Part of a small language model's weights.
Size: width 384, vocabulary 5207.
Architecture: rotary positions, no biases in attention or MLP, untied embeddings.
Each number is 500 + 50 x the weight over its row's rms, rounded and kept within 0 to 999. Layers, rows and columns count from 0. Numbers have three digits each. The size before them is the row's rms in percent of the matrix's.

# q: layer 5 attention query, 384x384, rms 0.0499, rows 52-63,115-127,179-191, columns 288-383
# k: layer 5 attention key, 128x384, rms 0.0446, rows 51-63, columns 288-383
# v: layer 5 attention value, 128x384, rms 0.121, rows 0-21, columns 288-383
# o: layer 5 attention output (transposed), 384x384, rms 0.0812, rows 0-21,64-85,128-148, columns 288-383
q115 102:537511503567519510503544528447490510513412461499420521552578509540464491516442562583607437468507450588507534541502545503566516476471523491480454584550414435488613458599496513452451511556481480641484514438486462576514494532537601415550523506541566467490509481523440492361580525521465577445
q179 092:513464372562408564504477569455573517505505467526494547477525480425493448519472426469519507412516564472507501525469590357435513518457511547423496478525502464473541432523454558501505489509520481610543533571497506411514439503459539477405527478472472529456538479462503464528534500415468654465
k51 088:507412544504416524474463519509509462455420494417509510483527431570519454525502540552509475549389473439502497548593503529496524507548458512513531424439505505476506598398458590455490493450525463430514532475505560568460494471487523506506568554559555525569480513474518584460496452522522532467
q52 113:465578500465508491439563584513420488506554502448478496439505519475465529391485435491454521479556579480471452578507569502442405537515562459502437495518458481513556502525457530603585406444485486398557494493533531477495527535523422479500497516476399518480466557501469462480572508471546494501
q116 099:539465472547565481491504446493545506582447557498488474636610467590501451583477517499443462482619505537524454512564493529523466599458502528575422606519445488489497524521484523419498491482439502497457420578431461531565465497452551439537486538432509426515448588523500476484426497530392475472
q180 097:412495585480520467428496498429508530522428477445458524530572557446531502523564469589457464449469492475489478359592484486576517515546451650470470514524561585542531445466483522393537504484547500501514484604454438513494447509531506472540402584454484498538466524553444464459516484451413524505
k52 088:531496393518436542536533541631529492486481500513557527542413472473510426430437494406535524634500535526494487476472538437541504434514527480426563521447385459506521498506430471544554469449479472500501481478467545519475553482509594532512471458471477562585486555513432449507454448419575518524
q53 118:510508520590467472481429509441526546431481533464597428439512531565485375441544437456472471513486517482515511514456500550535522495460493455545556414508466512445461448485483367458525500451476450578516631477430538422489494525402476536536539573516492448473478524481508551500574583458494436479
q117 103:492477456465542443424480491449533474430509558583542436523507590516568572489504478414590449522573458475494451521479558582658518493472528510462504496541446508486530481601480488494531501463490518562448463455486482436505434510462487525595593496640503477547445488560514495526515495425489448498
q181 101:512515575449488457564519517505522506460495505455506458502537426543455603572492552420588479407448483517562458514528456455585483518417537602476457500577447495466464384410554465517543464430428515522479539542472547483491542455513519479546490469427471548581539468462503573538587456492491408484
k53 113:499569470570473472582470489601519504555462404503500461480467543468552456444480544429481447616478566509450528499533567516443392499485578554528429460425485477465489588478519471554478498518490440460497533585531522445441471510440458545471460448456538440456393528420555514488414520508506510468
q54 125:457634474562516471522477489370496543467507522466582454511436436613514447469498531560525440595387474515539441580502557509593515505570534435530554502497453499537542467445519477521427550404515448474524587554530457571457463517504541574430523501511510553483532620456505570494545503566565465481
q118 099:527368534509528480532444459538555486560483475501502519456533587471469480503508515537536528467468588571440512487473518490412485500428464537554510399528471569601467529447452439547517574536524546514434496539575517415569476552528484485364437488511434475487554449463379497476546530521527524526
q182 091:475509510546521505448443539450464510589438472463482533543518495489522611478539470487540389545519455513497486559456465485503525457535442534586561503588426452542593544527515530485512480492469570394489503482506505417504493478552397474379509525535505521483475508503420548479462531480438490494
k54 098:519508479498469613545567502456495388460560505564422502482545461501507546516488499524428584537484457462508457520527434466435449472519517449462413469473535550485485497484534464437497515462508472579608580446591540590431503526583479510568625535541535556539447507563588420486501537471534453488
q55 120:519497475561435488561556521444623477495510515469372421476482435513493567552464597444521468432497474558502466519514481452455504483440533512519359464494528513491562597401488439601437488449481554491439459589565474553552492487501541435499508480450517509551466465548542521528410479615472449489
q119 101:551527466508427474471438522546615500517401473541550499531519532461503452543484544482552457537478490441542534543450518441544596457624456495517422495477673567506582560498541520586516562446460552491519459517516548450556567450477459435516445426519460510547514480587529552503448519506488489476
q183 094:512600408463479442454650445467539479594499540561544476503414534503464519467431461456493484496478574518445515657459568438494494473584497482495444496390549493447506538496511412559474509478625488522482478537537552512559530465453501526514500477384453529475592482561517564494479485538493477565
k55 105:448533513477546503477459466515489589448559512502426520482461473559482551525478515491486592401533393454528379393545483446498585487506439608424574538554420444505456496506573505516520451469484492548518476421403477521437455538561485508567463448540554479448513509487454518582519561525431509499
q56 107:487485507638566487425486529545445581457583518569452457484497455600603435414569451545614577476530534480556386500566424553462489531472524370489520448577558549572389494467526482506508507391519494504450467521623452538513511506506547466492491519425478511423592547434505545476471514615512537540
q120 097:523475519523526484359493513490511469487489562569443482475444423520501493522515521507475550466442510456550618507554483511530453499528448503531487450525593558506506505453514515484534452390571483558397513544452538519560446489597514477553579547527512497470544535436489514580487484474577541448
q184 100:502507518466521488520491532504556476474469449468461531513558478470499529492582527506430557434600528526516472482512486546532483499493482550557497464549558575545427512519496508471531499532579502624508413431570469457571527544475523539527517493546512553413559540518557563532459627553564590535
k56 099:480523476492482508565466516518508404551498467504457515467504557473565507523448533540443462631479485492440572542487448381479482537472579555521370474449482500517638457519479500524535488534380484466584531532576518545447515483543492501511483436434483487529427482526516495370478393500461403458
q57 110:440528579516473508526436593465400485559572443511522530353522526423434539585487552516510495454446557489422492514424469529488498454509603389559529575513559534571516529538548570611465554583461551430581537501606531509476449487522546462447468534583363547543493482597454547566402617579461468520
q121 115:488449484585504509510519603510489461536435531509490419506504496467561570520523508420516481521457481473488472595458561498516463471535535559514575481554543443514615487414507442468442457535515501501446447480530508530576487606451496520504501577524565475525493496523498528434492469542487436463
q185 094:548516518559483547457443539474579521462417586524549560434469491429561660527507525430569503529511495495506574491499513501485505474533466605482506491573520344590557427478550446562514485529456472509480450457523526491538508522500515507484544526527415518527434528498465594435574497509520545569
k57 093:472513497407507439538602449535597544481430434448519392540564420432436445517461537521481547531511507565544498530536480508637459501481505506478436462489452452443455542544441485623517471536420540443454530438552534534431477467544491490542494507500571461544508503517588476493428551485500521519
q58 119:485481531510527520476514474553476492473500544520448511499556531552419451497548570493466457475537543554523560501431471472437488573509486562532472462437538517601512489491459493557484626533513569531456486509490443588486482515488520365427482411362510519493517557518425511473439526489497484529
q122 100:512488416610517430500536521441571521472543482580523520540477532574436480464447558523421431578469401514550447524596516565565510511508442480478492429473419490509476563534513550481470500464500532571550495482470515498423480484453539468558546516463510560568525526412395527502472512425373483523
q186 091:515504469564537448591489498559419543488518471510457556427439486531492391505411601449547454436587571504476519428587494578525367564523436498606458465478581444514444405502450459511558453523490569516464510473433424486491522458486468462472586515502453432553461513424502593515517470470506501516
k58 090:509479472416507626434504522562457430506410458485531488526498451433482557547504563537404537497443540524567525453446434464510531498477493615490412531459472529459551551462533479560546558527549427459471465548454494469554542499558499510401487427562529499425488453597588557540464489539419493477
q59 107:478506505614468473514503597392483535531463505487463438502574504427595482472496536545566525628487469444427511529459494557432477582468496495499507427483585536483467515504498541610466575428513436456499567501495498449386509473492438520471592451512507569507474407384561575585454634487495549554
q123 100:456482460552492558439535440518526537569442467511554441443452467415529433464519419571513503545555525440463554520522516544483502508569522479520440536446444495461535586466501459596509561449415457423499552546458577523462588462401433512404497480500442465525450326573472536498444557518483572514
q187 090:459624522490445497509605493554438533546436594483539604511522479403582498480504561518541487539535494446475498498430546436431527460444537429553507426586547442420448463548559495583434493463443523534557476516475447459519523539469488596491541560544468582503500527396483469539492512545474600446
k59 086:405457539456512449484491455492511525386526426560518483520516550572496589516491444435515511528521493526509421498564519498478521449527404565481524522553544489538553452538476456477487559536524548502456521421545554505553570507499560469516526524450586448434517505516574455491556537527556468562
q60 130:570453464438469503449497456535549553523504499439542481521547524388431513547523483421498543435444541606546533554501457460524497415419540511543514490477549476534526473530478517504556457578565467477523434482468514454556433447454498513484476576433542538504487466534485458550497406462517516462
q124 092:546560533555494543550460446469440497518385422459461542432479583419414549453487528485498483481520509587408528469476565590492527558549505542453514527415448500486563567460453525547501451553496524425469524591527457498524544442559481432543478468463464551535457550484487508504520601536577443467
q188 089:555506588526519472565484414565528527533438521540507543427454495452512547519355483411474504437385468474485394557455601514524516505565449567482450490528481452549557461542457496521507444499526459516436536473548452478473506500498519573561392478483497543564466528471472504574528485412436530475
k60 099:497372516497450468492479444498507493513570565438573519493518518376495443539531479519542532469507525540482645548468441548503461428486445532471493538508432565467439501509489526528542460471562518540562513492409567449596422468386455486412531539582482457506592357511528529455578506464502555499
q61 109:473411436538534568475369480506477437481447563525457476505501533417456560576485488395553524461582579549434518414522537556519469442508483475481565488511518502492551526565535480573530509513499518443513572451508532492544491476421476524493540553617524535472493495509473426525534423507488524478
q125 104:501489491538443468490495439486479451408529437549553577503517596446481521502504571567577506633485578494562545495477518566557534494450535501541568326470541490594469505438509522590511450596551434568497522486464498440512415456410536459492503483448464478550580404534339527482488568554569463399
q189 094:539468455558528393511393470423504483507460502527524535508453548493465541454507485507587508469405434577460570490472416582562551513476648536522551537480494546543509541342555477569580503516540414471543570548481452447571563535510418475542522503508527416469484518580513518507539628480503546508
k61 091:469449518476490520439529496583441511516486544515486471397619528476523529507548527540480534471508583395561497457508444443472430380470487539465416515519482547508512412564582442490442499445578483542394451531440629432547528527401452546459481423518437412515533488475507592553496455550439529518
q62 112:504507492491536473534522449513519501498443549411512523454486500457530475466430392507540555349559420485538521500513482512499486537374468523431526438536420469556497489515560503460470442535514521485514458510441429544485411489440469551465501498521552467503565490523598592558474492435526489472
q126 100:518491610514452477508524521574507451459506442443519580501585402440508548557465439510637420394488462510589547413574512523472537447493483434463479532477515563571460471467505451456469525430499569593524466506457503465538458409521561448501426477440381530466557539490441566508520594554421516508
q190 090:490424476457587485473516527449424481482492564523481544514501484515410463408464492630511498469502378453485507524594445360442463551534473492427516457540471531481520501545454520512574521473447653399516368454517544431441554439483514503604444498482460561506493503514431501486488504450495459476
k62 099:553478483565424538526490415542554470529410582518499450542516630496535420504510492446476405600549512527402471618478479496492498480531531541467446550419509525554495550510376497483446547449447485525512507577496526538557509495443517525476482494417597505455433441479512484467506403456480480420
q63 120:505467518501522392426554485455539568513513508442482512496556444512426504423547515473480531487469470521461600534482540594510514579499457547458513547469499588471522462526515484481610451532432542496550527501515540511531430560520495470491522577459500446610488518503449450538520453481497478475
q127 099:487436533504542465515486354481522511470479468449538642539549475401453496430429477566427550534478604547529515486528484500416536425573504475534506476516508580524472466588517611546473437558487463518579548519501493422418564554434402464380448492619486511558512396519537452513536466516543560513
q191 094:510494559426524546488392527491435536552473503440466621571440504476514555493495493447509522515454616518497535409507476497569553532563484512440507456475500582507463478537498588438587425562540500441519498512531480505425470499484499487434451512529487374555538477487517494490504391429557546573
k63 095:447480476505488507558535499484491416503482456565502504474544555369491500512448537517409545591561577618468489501483620506500483515402549453488450410539384514506461511521425496518537476410473458555468551581516485512601543468465504575475506493451447616536575451551469559448443446500440516464
v0 095:596457589457461538466481498610442557530546550495522541458531531467437580542527485530500473448555633466532465551517446474442501460456518533462515454477550476467543507555527379533481536468423514489569575552502576330641524511478453498515566522597514467457489387435406497525499453470487511435
o0 079:470480598460452489545542418468493455571519475495472486501484548542524597423464513494541403467365511508489457522412543427483453468489407371401536471529492471500547476501493492597500505447536547524546478482495380464564510524502485494602486519467464531462521417431538496521470494562564611528
o64 097:504487603461487597482491539606488480477544443415551531435522499487497549486595442450579445523543566403462609572440484499457498471453519567486443556578579589396513520531462500592463474444541511556510476570440529464446489531508451554459481429565460519413524456494555468570438459437516482513
o128 109:471474572530466499505455499499522491461511525520484454441473486484476515495532526530534527520525582530427459523470424439505429410430587537472404485582479571466494493635454506533510499422487507548443582512535521436504531497494487575566467456539457443461492486537492463500474506466523539465
v1 090:470519489458469473541540456521584588524509530477473493448563474464531569565537527547470479474567423567464431572510484504488506509526381472485543444474452454497459470531481554479515458396543457445572475552601542410501351507464389432509426503544585419505458489548457571494506574519537521479
o1 089:441576624519390563504567533515502574533522567451554616504543513406466493549522420564508473458555469529478454521505454524533417468472380455418570490567508460505529516582491493478485435490442588521486484538638512485445454474455476514558445489563493477539354483561372536502492461541501413493
o65 097:497497498499460537564496582589509459592482506373542530484459536444452541469519495502485521485415520552540333504514489460446511562619489416438542603536476393519467523397415459506544574452627492517578409496539484538442500498549480538551375559510496455451526525408466440459398556441606606379
o129 098:471554485429456528397434543548543511520412532484476551453471507510566488497470534452477510456507443515546404542487537477352509444545516405410489538572447519542443498528531549541530498449545440547521491418526475579499497490507447567579431442556453445513497521540540495557503607442575482492
v2 088:553477510375604458566504460495472472501590473445531524557530445542511426590484509447515491556450506407502451490531497502504495437538563535495440566470454503406380438550483516487545415473481541505594449497573397531583393580544403512622513486430554502562509443529540489541506497475462504497
o2 085:458486502423501571489547606473520493438551506444487433488424442384539610489445549501446503500533586440404485561485505462494572476574538518480380576512580492512459549538418512554526459519535470508505524485509566504536570411459494480483531591523522399518501378486539476530560446485571583547
o66 096:494522532462529482458503503530471493486534501522490512547489430511477500491473492481604526585389421516526517540440544530405473507471489465539554523544376478472474460545531477514506407462525580484514510459482499552495466531457436427564484462457506551491523359474512445520495477541471480480
o130 100:548482435467495386534508558556476540433520602532530535490428452491453465472433482509513451480460428399476509571508563550462564473566459478497507621443429518394481429466535490468519389482454573529526378478461485592494447485469491489520467435503484525461506509539502414514557585575440457469
v3 090:510568587557480433550526497503453412531517462478507483448510571518490550477516481486503487500437517529467483431565611475438493525473504444447481399526551611410439537435550533552559511473526561425522470546415489451542583523498525533440527430427429500498469488435548553446516471466527441444
o3 091:517493591476502542448552560571402599480468446527540554510471490507525468423549623496467476536482486470489440514579562494528535550442426462560520529438505436372558504446489527451514531476553504523493524462536499502466544524546541481499507489508481483498472542502434486468444574477572518524
o67 097:430531525493480457498567558578429486399499412557456486597518612446599540462492499518528513497508536458515462528562550443379547551475509445427508490516502578509466512460543467475507529524494546396461471453443478486507569517442556488455495447456451507490431478473484578515471547505418485497
o131 097:571521488517515437550468482407501489441485548452502500486487490522527547514482436543524540656550436528455475443611561465524502458553557490476530474603542462407545530512488433468485476539398529455502486497575429579419557446446434510438493545468497541522483460484456547531459518588501504604
v4 083:534443500478508465379485549568556501543579512453507540576508518517554440518521508500474466494494493501636494421530415522388501573442466490531435521538518495536521519452518474558541479569421463490539525573449434487418452479433526430512484505529509491447455483401542441474449580525435525608
o4 091:487473472449588578514531591484573481503561513404428482458588573496489508422396466359492396314461487470532431532436509379443554511489552533499413541526493558462564464502463515531517528514488464573530430539374544577537583467521509461460511454554505515382481476502555521507455566495510470516
o68 093:531537488457443441500511545636562452488578527441489487562591614497523529472429533523452574485509480528550389530507518477406494537582515467416482598543620467550567501390506493569486572469468520522520497566507496481619521538577529514565519489467488480405432439442451490463460537502466457513
o132 092:462534533532472485563508501395462452446535552534514456543472500395542456586503483511502535405515507565579489530533443581589512436440422544518466537454531400436504534451540481555413530492515503507552524480593498442523485534424516499446503457498393449580457463492563510496506485483413466547
v5 095:490488429467572501529485366456499471508469543544441537576483504527483501406481455387509563517556507511538539470432538613484460464491544517445525576434439502491467410546466542457622414463481514480573569471492516516560530451544501612515547553496540482534525500540506488442521417558476589444
o5 080:485554484553564495477529493456505520504459570458438528506468506566448469413442464473565503586505510438557427526418470491422537502539474473479532422373462525400539461498582489551614458373526505495524485461528517438532526535568518424483499460516434535437591471503586414511518441512524534481
o69 102:521465507584586494503576510455509522502594465493404502443563506487533474368503510570522443500576469412504419512553545576571553561501502496449510503439480567477591477504517489521609422451426542487503548545540442482556597429502496538528520554529508552507452468570533461427552430472507536543
o133 107:447547507475480531509469486563470501474538485549519595516469494438535502506505437500564527643526377427506494427506497544562457527509526433487549552405444456440450507562421505500528457498420602487483500469405571540504485475549504557520473527407532556582468501481448465458499455469553477509
v6 090:663475465494553433515516489485524512465466555503453554547508499521469524438557518541519495520511450516531529482553493508492595535480554470563500530588615585500486516471564469530456529439475480437457474523554436369533479546499503468483541453513543398457498475398458522595466454503390502528
o6 088:532482542466506392493422592563547526449491502543455508530448440481589443489489524511557526398532460448478480515592620476491562481504455461497608609525478501463489506544495488542472531495539514575533450504428482506451475515444458530501513383506603458495462404448550501429538579512432508518
o70 103:526449441512537492459551502512569566492488571472553512432533530459569507431495564508506499446541474451495573508496543553576537408527628484520435597513582451446438434519500485450449532542481563544460496435468536630566455480495511548445450514518515427532577392501376448510580518556508502500
o134 095:539520414453563534441465454543532489404466516416466586455489446516544518486497534487529542606500432566493503562408548522446485421470555559513458494498517512518526477603503517448539487500535512411524496412503507519582525606539516483550508465535593491424481478479533598553627460572418475504
v7 090:498545479506556515530590563411488491456583521490496523541550530597560545538498480495505472565459421504522546474377531407408483436551441479464528595391505562461448492541471520442498504582445594445615571549441477553486559525477512620507594559478529575460514498419522491464504476524612465487
o7 087:531518552463412515533579508452529568499582576478447365492558511480458498523497537502553516433487548513525432452470525450433569440609516446410539428415478506466492505454493516522509577531517536487537482595544467516498544464484510550556474597437477441563496520511506502526434406608541540434
o71 097:428530525498521524553465634509479472494468493555443505552574472498520465500444518500523429577420532502583446551487509423434583522556586489441463499472497591389505521520560566462454525509410586471512526458501501520522558558390561576474566478498527468516507532490507419476530431460475511487
o135 098:436489589460505533652561464562446479506533482481464501493475429380488533465460517508588548789440550445502535544457467436531490551482563432492558578529476461470485449553527508381525441519510561479480656495495521429384485477527423516480599578546526542486416598536544459479478458499547489562
v8 087:467482559453542522551452435623575542548562572441490551491384508474482470502499503485451509496445547393448583541533527461480443462533519570496567517383487520408576489450443428458440555499554503531519513471396468527434488511457456571481428579552551527461488533535458479496515555461549527485
o8 093:443413445417542552477442488492478528470531430483544536415459478416603532583568464485476504608468555446451413514456543520554528515504536493510584488453497516513461554397413519448533490543569520572496408501511558502505470521478510568522542507511545476465528548473485516510594561535469499521
o72 090:489497578445449462516524473530559457575536555405475465451523479480510459468524472499476509560437605488511522443535542537540425536569460445455442478478482508496448559432460445455442549552564437536505536504460526543530468515475554561475460541414464536461515458439423502531359521487484534445
o136 095:600446573519568440528503523456555527533548547523498489436486567448527515514499486438505536673443567490477606565542553553506399463501463427515493481525478449467528465541491484484531542483441575491514536528441499553510546473545499535491397539516526505517536565446518555467454480482540490481
v9 086:539544465507551539485500643469511445442468492445562564582461460545509530464403510471538461462422540488574506546510500499413514509580473444519480553565467525439380501506471480472537488578535443502505489504440520520567480511519502461543473595412430498479498516539457531524566445416517512438
o9 090:437580529447528513514466499518439493431622536442497453562483463539563469489436472544452453522483559439547488467483528445465515554437563489428474405454529496406479473557486549510582480584421522386469542576479561488572521465533627490502504475422463420488468592518577493485562511479559540523
o73 092:438537549514538470540405600569490491474465475474513484541493410507427477424492539559535536475520472423546476523437587493493545518568608543574541444461476435407490521502488558486485597494506481478540488555524454511614551509515564512571487522362556490439535563493583455522569534523505553533
o137 092:539485472551450482496475475490495547501468464513472489546429504581465469444338579490498432398524397494515478575480497462411528480516521545472452542449575490526532562370476461490472554526556547521529289527442481544508407491522554383486463519509480518416503415521504495461525495456540594472
v10 085:504431437471448479521600525504499511462511451510596557455516558417581564552616496422556596475441505559557552387518495358508449590410501418482488504488506531577555448497392557519642479420531529468481480460460487520480545487500524437540538496547530534442364602541439509540522553515478539509
o10 084:496456479444548502524497486552449433513440500508512461537508528470528503425513476454475515573442432550532523478455470397446555513556540514479459475497396533519460531452510552393519362478538562528502378462566418570525585579530490441447540440502515468499430533466562457452549502507522557405
o74 097:516475394558425499468561486561533507502439477481444478489552475385492474498486487501422483460536512543515493525506536438503444541472503494474449526573470427584430483498415576518526504503528587497452599508480465433502554435433490404528563497557548470450446567544523488491509570472455500494
o138 097:428423558546528445444519563564483480503440486405496490470494496520532458556482517493520496365471537479525441478539456509482503483535480538530560542454428425460515488529457490486518467418547512492528479464540435439489560451501481540509479504553553450477403493402576545494540531495514565400
v11 089:486532507544530444484488569465554476461490543461437466569454512527410396345496475507546550475491481467421509429606492565436446589507489496537397497516486472407536499525438491487538490443505405565505535513486502558465460483459574561595568556472467533513418534476520396481457509483665453373
o11 079:522428477499486531441592424574542418518352472504497568449468555487505519502504455496469533375530466508492542444498492525502413535526438471570444523514481527477477475553569442522465546540528495540488450519464457525606484489468444533594483459475503575532560449507468448534572447512599520578
o75 089:449564499537531471535527471465539414486412535481428635514525509532539440451402491476467494533485394462408532477512516429406523547540485441590467582487519389447571521499472465552528513410560513569508445551505509571412545546552427507527501449527510478484491539519552500432536453507539521433
o139 103:455593571639567508525601508464507467476591521458498572511525490544503506496385534455517485514511495526495536489570448526474422526493475553533497456494515517415478515423399478424557508442512411506549477475450535533386569472521382565438570526438514517544412472456480580506511436516500460566
v12 085:500374579460558495382499506480517459536510585504479455533557496522539581448528449427555516480531561456545515518484419647519452501580521432446580474537593419517372469536548509433517519445560455548497480427457564510474487569605562462437618525518578567426498480519442597480450430507482454495
o12 084:498433593448547474542498561539472425467570509477486583489430455459436535482559537580477508478588465484533455482439511546547449549503484520498611529514476491482491544425493406443501509474536485560477504519557534510436506495590594437476505548466590534412481597521396542569556562476460468529
o76 105:455393526486550512494597555546555585529577523484541532522426516526546542606419581538530485461527580447545539531550476524571506530534547516515541516523559517430510451528400510435527523559482496543527347507466503501484491485543495549493484519570564513422499451448550475462465441468470548549
o140 089:517464468534478490486456420524494455456457557489592503465559510488506453515526486403481499338446432407461474588501444474461538390521490530520464538638532511480530488418474536539462548469530515475515489485442509594512517529557505460417530484539547526423517466436513473475514313475531447461
v13 089:515491402572538557488570540479497496463543588472524501529515479479597441516536472520438523519518532452488432475577481458550403539479561563444519538432384421516432496510487489514431497614497483448587552452515535505467554555412505547459565520559471481510419513483486500532497425453482428516
o13 082:446501452465606531468530484515526471503427465448545497514478398490479475539477490491517453535510566484536613525476474517537525594495548456507548470476463491513466557604462561579423531486643534464443451486519532507508483487477442417500468391543474493464525448489545373468522503419474520516
o77 092:422509586491450583568468541449394481484465567426565482480550476433548497499496461557486490495445445471438491460464431505562393486473491570535482571505435490552552523598524523515415544510456548386580613515453511526531427530503449562457511474456480467441393531510553524467562456423492416455
o141 101:401490526574533488508530482449449469487481569505460443462529496509512466427517533497494490402503443490536438466450494570568470465439538530449488553463434493444487496529475514472493478560473512562488633597483482476502464515385534508435533483509473429473430520486608552505543483583465430509
v14 085:548540563442457417579525533474500457520473436529506479557531577487453451550561426551467564506612497528528549516460500569523425485503542487474514481471458483568536582489545487505476454453436577415460562537458463502543493489544432443491563573469405463555524502551364464537496377563431512411
o14 088:431490562565505517480499437503521536504563427493504546471477548518477500473552409543586546564527447464564426598457499435498533452461483501365513454503511560469505497509588526544461473456415445492547519430476512502493499590544480506394507522544448432494400509482465461501557396502560533487
o78 084:480548480504516434425576424454504517370534511531533497587392474471396470431367501527523484575488466489425511568478573456496540395473507438462487551505457490523456468461597520504514460517604573491482546471521537479624471519497504489474553415430455476397529461579405563589521414519508501487
o142 100:479567539488596438499465543537449391450511529541412469480458579518448547510453503486512517418564540594502505565475474530510445456480467456497583558527440511598409505518542515559504455449476549531500458522517498426512498490554442484457487476479478496531489472572446522515560463497493478560
v15 085:425525507492536487510500479434601507529553470607427474516566423439561453509522616549494576501472581483529490511539541554413557547537522449540548433530498523434473431526581433475640544531435556501494421510507525469487553515488567466528544520512522432422525519462507500387370471550518521578
o15 091:503518535502539443498533529445586439544469489526499494540502522521497408506482552462477518466435481480533561589505466477507614505489490436514534475494600517465594472557566546462598481518531496535456396437537446492511468456493535506613541496522581452473572434605507424523485563510484530489
o79 096:456523565602550530398539517569473503515609462435434476496410450476521483533443486539497489532500435452471519518550510458506565460529468487596542550487535538495517486459513497523580513495437563462501472573534466458459515471498535437452536503532493480411436486488452550372453539531607539502
o143 088:412501591474555481497489455488510506513529557554394545525575432468520613390528531412545487511548518499530436514549488412431452568470519517471501492476426484548501475501571463543468521540572629491497508572531439529488481507551541434445433444539488469441486571415533497551472474545454524568
v16 091:597462406548532479532535494485560531570550515512506514513512502485527518501419465551383445507529493605512550363466551454623554482455604467511457558551504447516397463562487515523543465514495493664560444504593487474536458509494493483476478429523573471532538521533470512526539506566525578521
o16 084:441426481537572498480584435510563526592544571451521451549414459490547436555457513561389548478493573470509503497460497445515416511548500548440469434440476505512538476426460503469512507584536338501464493524448604469477505417456555486459375506559528460531523440474573447478444458514577515578
o80 096:543438505449494500554542478508534522503437539443584543522511520476527397436577429585490497518551510479509525459577502463586544414544449514454481581461445494550647441584597461582472512511506452532506523531516493554496445483504560457472498454404523517548556483549423428526578477543454428517
o144 103:544488454507467420522508511531545509566476483478450557469510440441505483567572449500532581380547385485472529489510555475482606480484610433445502586548442482573574446472482506492498475482472597615514451563618483491578522533511505488583532529490510507497571508493582431489568523473414526495
v17 091:501426504471504471602463497526406465489522501538476452581497563516518510494565473540585510538491551487470415584461513463495587535520498491509444514516447419493482465446485564515489566433459429506433533511568551547576479405523408541454572384452462526449435587558426629528473521465551471414
o17 092:478462566396506471531559594502365453519496535487458509465538484472604478467583537555440402594533516452554485477488543489555480542449560444564552467489438482538516419537463540477441487471482394437504429489515483514506488593515565470540402441550636581388477451552479535491509504545576602468
o81 094:504436458432518577433567513511499485527548541567582531520504509511429496526381471590542592640505506520492491473487425528510533582470498398530454464576512564536441526491524514479542470536450508501420533579554569525587430549556411487527530468503481490528502605448528586476497528449501479479
o145 098:545468573461538521517475524448522506531582491540460493546552566482470417546516450522475513731498494546445558577436525502584579507520562474462481522480412487482578489504538490498480457460501471507512501556496594511403484478529467551560553473488490483445574592520511563533582516451501508463
v18 087:462540496349448457511451500438496498452581535430420552497419527559466462471456456441594489469489547529574442440567567480541539496482483471511497434404519434491513519434620460536526454514474475411551460471516534467486473442551550415560510439546536575527448487390396500619475525543553375547
o18 089:452550530504558467615420574446508552483542606500513515410479599545570469422497482492539552412496464388604508551549532477485490489430526463489477537416479474511597412522632462492525467500549515549517503503450561477551517584524488497531478451515507435481496581450455512615527504470551518511
o82 097:496523577413582466515493559523539511527468501576569440495538489489523467481432480498518440393550464499503460533533456458646587484434549468511521533487501466508603551529553435601440499544413499505497504452433573444405385460498515473461478388497566552529430584499478474622577510545506443499
o146 097:418477569458534466505533506515496531501625502465437467567509498475564482546513575382494543545500473600560508577576437489540523532494473590558490462533469551376479508508467439536486558525423440462501494447396520435446464498477483496523482332503529561581484539476495534585511419544480497450
v19 095:439518508490460485473520555621462428459439533423521472463481523543527550576525394480504432474488432386500505483486411581529435452512457537478499475522586483446562401494506555456447495493583570525488553455454559539496440432468554475510509536520471433541450576460487557606525506455543418571
o19 096:474460546485452496412485498459482542517504463536497468581503561500428481482515467483427452378432543520524484471535452555519521432483466468501405512567457559451439558466478502475485423455512438492496559500449527489525486402380387580541490569567468481616435620570504482481427623484462540603
o83 094:384528566492414559520464526544443537511521544527434461419470498501531488572573510519542480439513552523490468450536436489537376463501465406483516444534530544478516566509475502528466523509531508515506551536480517476512457510324542563551525579514586419562378465554513541479472499526559497540
o147 089:378462516588429519568560518539487554526511558546529484501495483536503504495510491365486540448502443497501516509531507492488458500455490493496565498510560454573404433500420529513358572504445565498557617507490520481420426478501493484400527566555528471423434501507525554491382434374514510462
v20 083:514405529428484471453555555540489475486589481492532526492565409539449477405530428417474433547482500484583511515437477502408602406540434456455518526434493678406581471521522474450500503505472455524554494538596544517454535563416469552405501382485463481420482560424484420560587512546530523456
o20 085:426365463481560503492484431536470462456505482558471461432531541512401496454397458419460471403540536503489531539489454504474625458491505465514525549479553531361522506440534518449507499590493468511537541446424535446518521531525521417430577461441489518508438482499495524579423485576471462516
o84 099:471420466447518427556562439573502523509488530581569486469570520541528482398486471559534445639510479423542572513567515549378613474593527504435505540482570509409441412522543487446542510506398507534537434488569485535482497533520487555492541506575454497412491577483583479599433450477619421512
o148 088:561532456525512500507489524482513517546514496443608471483552583572593469504657436533536418631562505521519512511497457587451542472463502482561517601486483441440477478507471500468504448443498502518561503487572503443491479493507353629529417493547470459521545440430562509509507425473545530422
v21 088:486482541455468534557541608557425491544518533424470535539498513546488547542509592639440477524528520400468437513475478519526443546557488504413457533459521512562618565514406507532489518430362544434559495436541513522503630525542545479505532465488447494514430463572474466519479518490435473458
o21 084:451464490465501483527559503602426490503467481565510431471570513490426487494553511518476509575554523450471530468526506530531457546522453541438430516412517455468426577457461515526442431476505426555505519378522450490510478505530476522530478505565501437510475491548540509555495500419483439433
o85 098:443494518523453517522542579499507498455556528551450539409480536436450572466449563547532455486539466498517425510581498443502460516500522489509513514567483452430478602483380530434540526506489606534578488384523491544432574497481511524441541545553460545530395493577497446451487501538491477480